Each number is 128 + 32 x the weight over its row's rms, rounded and kept within 0 to 255. Layers, rows and columns count from 0. The size above them is the row's rms in percent of the matrix's.

# layer 6 MLP up, 320x96, rms 0.27, rows 29-42, columns 0-95
size [ 96 108  97  96 107  92  87 101 101  92  92 105 108  96]
[[ 86 161 156 158 100 119 148  97 112  63  99  19 115 115 138 104 148 107 136 125 127 103 115 153 130  67  96 121  99 121 187 123 173  97 136 101  96  98 146 122 228 107 157 152 127 147 140 127 141 170 102 138 119 117  58 163 101 168 104  85 174 177 115 164 132 114 114 110 131  98 141 112 139 126 178  92 165 140 158  89  93 117 178 116  77 125 129  79 112 119 122  93  90 138 112  90]
 [133 138  79 131 220 115  70 168 150 153 109 107 185 153 116 149 126 136 149 112 163 150  84 152  96 158 134 156  98 162 150 138 128  65 156 204 111 170 113  89 149 115 155 120 123 110 107 124 182 135  77 208 123 149 147 167 118 151 138 182 154  93 136 134 138 137 163 155 192  82 194 138 103 139 133  97 128 127 127  71 106 143 180 130 120 117 156 128 147  89  92 126 135 147  79 154]
 [154  73 157 136 205 143 118 139 130  98  93 129 125 126 148 108 135 115  75 112 115 105  73 163  70 156 151 118 106 102 129 131 109 114 143 129 111 112  79  94 119 120 111 172 179 141  81 120  54 131 175  97  95  92 134  90 169  97 107 137 123 165 194 140  89 131  99 188 164 128 161 156 132 156 208 136 111 170 167 110 131 129 150 167 107  87 156 157 144  98  94  65 108 112 139  68]
 [160 142 127 173  93 136  62 134 155 135 147 191  97 152 146 134 133  64  92 155 110  99 122 117 159  76 160 123 134 127 112 167 164 100 140 116 124 139 158  39 125  95 128 115 174 178 145 158 164 184  75 102  93 133 128 180 148 180 110 158 128 157 123 141 100 107  99  74 122 104 168 164 131 175 163 180 166 156 116 177  90 130 176 146  62 124 138 133 136 122 124 134 101  76 149 101]
 [140  93 150  86 107 163 148  68 147 132 120 142  58 113 158  85 124 176 122  97 155  96 129 139 105 147 174  89 139 150 108 170  49 104 160 144 147 127 161 182  86  94 124 143 102 114 150 103 204 151 138 146 134 151 108 116  98  96 115  77 132 130 151 162  87 124 105  65 112 106 126 159 133 137 135 118 174 166 198  32  98 111  98 168 142 142 134 148 164 115 140 113 114 113  73 137]
 [157 132 118 133 172 205 150 108 163 161 154 107 117 218 177 103  53 177 153 148 127 109 114 123 138  87 165 153 155  74 181 205 143 164 142 123 135 129 127  68 125 171 114 121 102  90 136 133 116  94 111 145 100  83 130 139 138 113 158 142  93 165  67 146 168 142 149 124 191 117 129 130  76  75 130 115 147  82 133 123 117 137 118 143 142 131 143  82 130 128 136 182 148 160  72 149]
 [137  79  85 150  74 134 120  60   2 155 107 137 154 188 184 139 147 142 124  89 149  91 167 146 146  77 131 135 143 118  79 169 185 118 106  95 137 165 106 103 142 120 153  91 161 110  90 117 114 127 108  74 107 168 150 145 166 132 168  85 147 105 109 143 119 111 107 133 186 153 135 132  92 167  63 160 126  91 153 115 132  99 126 163 123 106 146 129 109 144 127 167  98 107 110 101]
 [125 186 101 145 181 171  91 121 156  62 149 122 142  88  70 168 142 151 131 148 201 114 162 177 133 134 151  69 127 122  67 109 114  84  97 170 154 162 130  56 117  83 133 171 165 128 127 117 122 141 129 171 148 172 125 113 121 116  78 164  77 125  96 112 144  82 140 104  78 118 121 138 107  66 128 129 188 133 109 171 120 139 141 170 113 162 152 122 141 114 112  69 153 124 148  87]
 [156 130 114 164 146 211 159 131 117 120 117  41 173 142 118 171 164 125 154  97 178 158 126 151 107  77 172 187 106 141 194 123 121 144 141 172 116 127 211 164  90 136  80 116 116 157 116 105 133 188 112 158 165  95 136 159 154 134 177  87 137 141 102 103  94 153 158 150  84 145 122 103 117 155 112 118 118  76 125  78 172 150  88 152  70 114 145 151 175 134 139 112 124 123 112 125]
 [120 111 118 145 122 107 128 203 131 129 145 143  54 116 114 130 127 131  85 174 117 118 103 156 108 115 158 112  88 137 102  96  87 111 166 170  77 106  53 136 114 134 108 159 127 121 119 154 143 166 150  72 127 186 120 156  94 160 114 153  79 111 151 124 146  76 182 140 154 180 175 117 125  99 163 164 133 121 182 152 174 150 105  93 134  59 158 127 105 158  92  71 194  82 152 152]
 [155  93 115 162 108  95 140 143 162 125 106 144 177 123  90 163  98  31 130 145 180 155 132 208 191 108 125 128 150 154 183 179  95 138 166 138 117  96 100 157 132  91 127  82 175 159 145 100 169  68 109 146 140 120 135 100 118 121 128 141 151 119 191  76 118 101 157  99 164 126 107 118 119 176  95 125 111 163 142 143  63 162 151 134  89 123 170 162 105 161  80 139 163 140 146 101]
 [130  96 130 136 105 198 127 116 117 121 202 123 160 141  69 171 178 132 114 149 147 117 149 144 106 188 185 143 127 160  90 187 133 143  85 118 147 117 113 153 177 122 121 180 151 177 142 148 168 156  93 167 122 147 116 132  71 152 111 124 212 121 168 131 142 106 134 132 193 138 133 131  66 140 115 105  97 152 124 110  81 186 106  97 138 146 107 175 109 113  78 146 101 107 165  75]
 [114 189 176 114 123 118  71 191 149 105 148 120  40 120 174 153 142 106 135  90 114 137 169 125  74  79 132 143 127 125 190 181 157  79 162  94 123 144 151 155 115 110 105 164 133 166 109  75 155  98 131 156 127 151 119  90 141 113 103 127 107  92 130 121 174  99 150 158 122 111 128 111  42 155 129 134 170 183 103 139 161 112 110 135 166 197  89 167 139 107 110  87 134 167 154 139]
 [154 119 131 151 138 137 132 182 132  80 130 156 127  94 137 147 171 122 125  92 102 134 185 130 133 131 158  64 127 139 124 167 179 159  90  85  98  76  70 115 169  80 182 140 135 160  70  90 123 118 143 153  88  82 160 154 118 125 142 108 131  97 148 108 144  89 131  58 161 187 118 105 102 117 150 149  96  99 162 141 152 112 141 126 197 127 162 127 133 167 214 180 166 103 155  90]]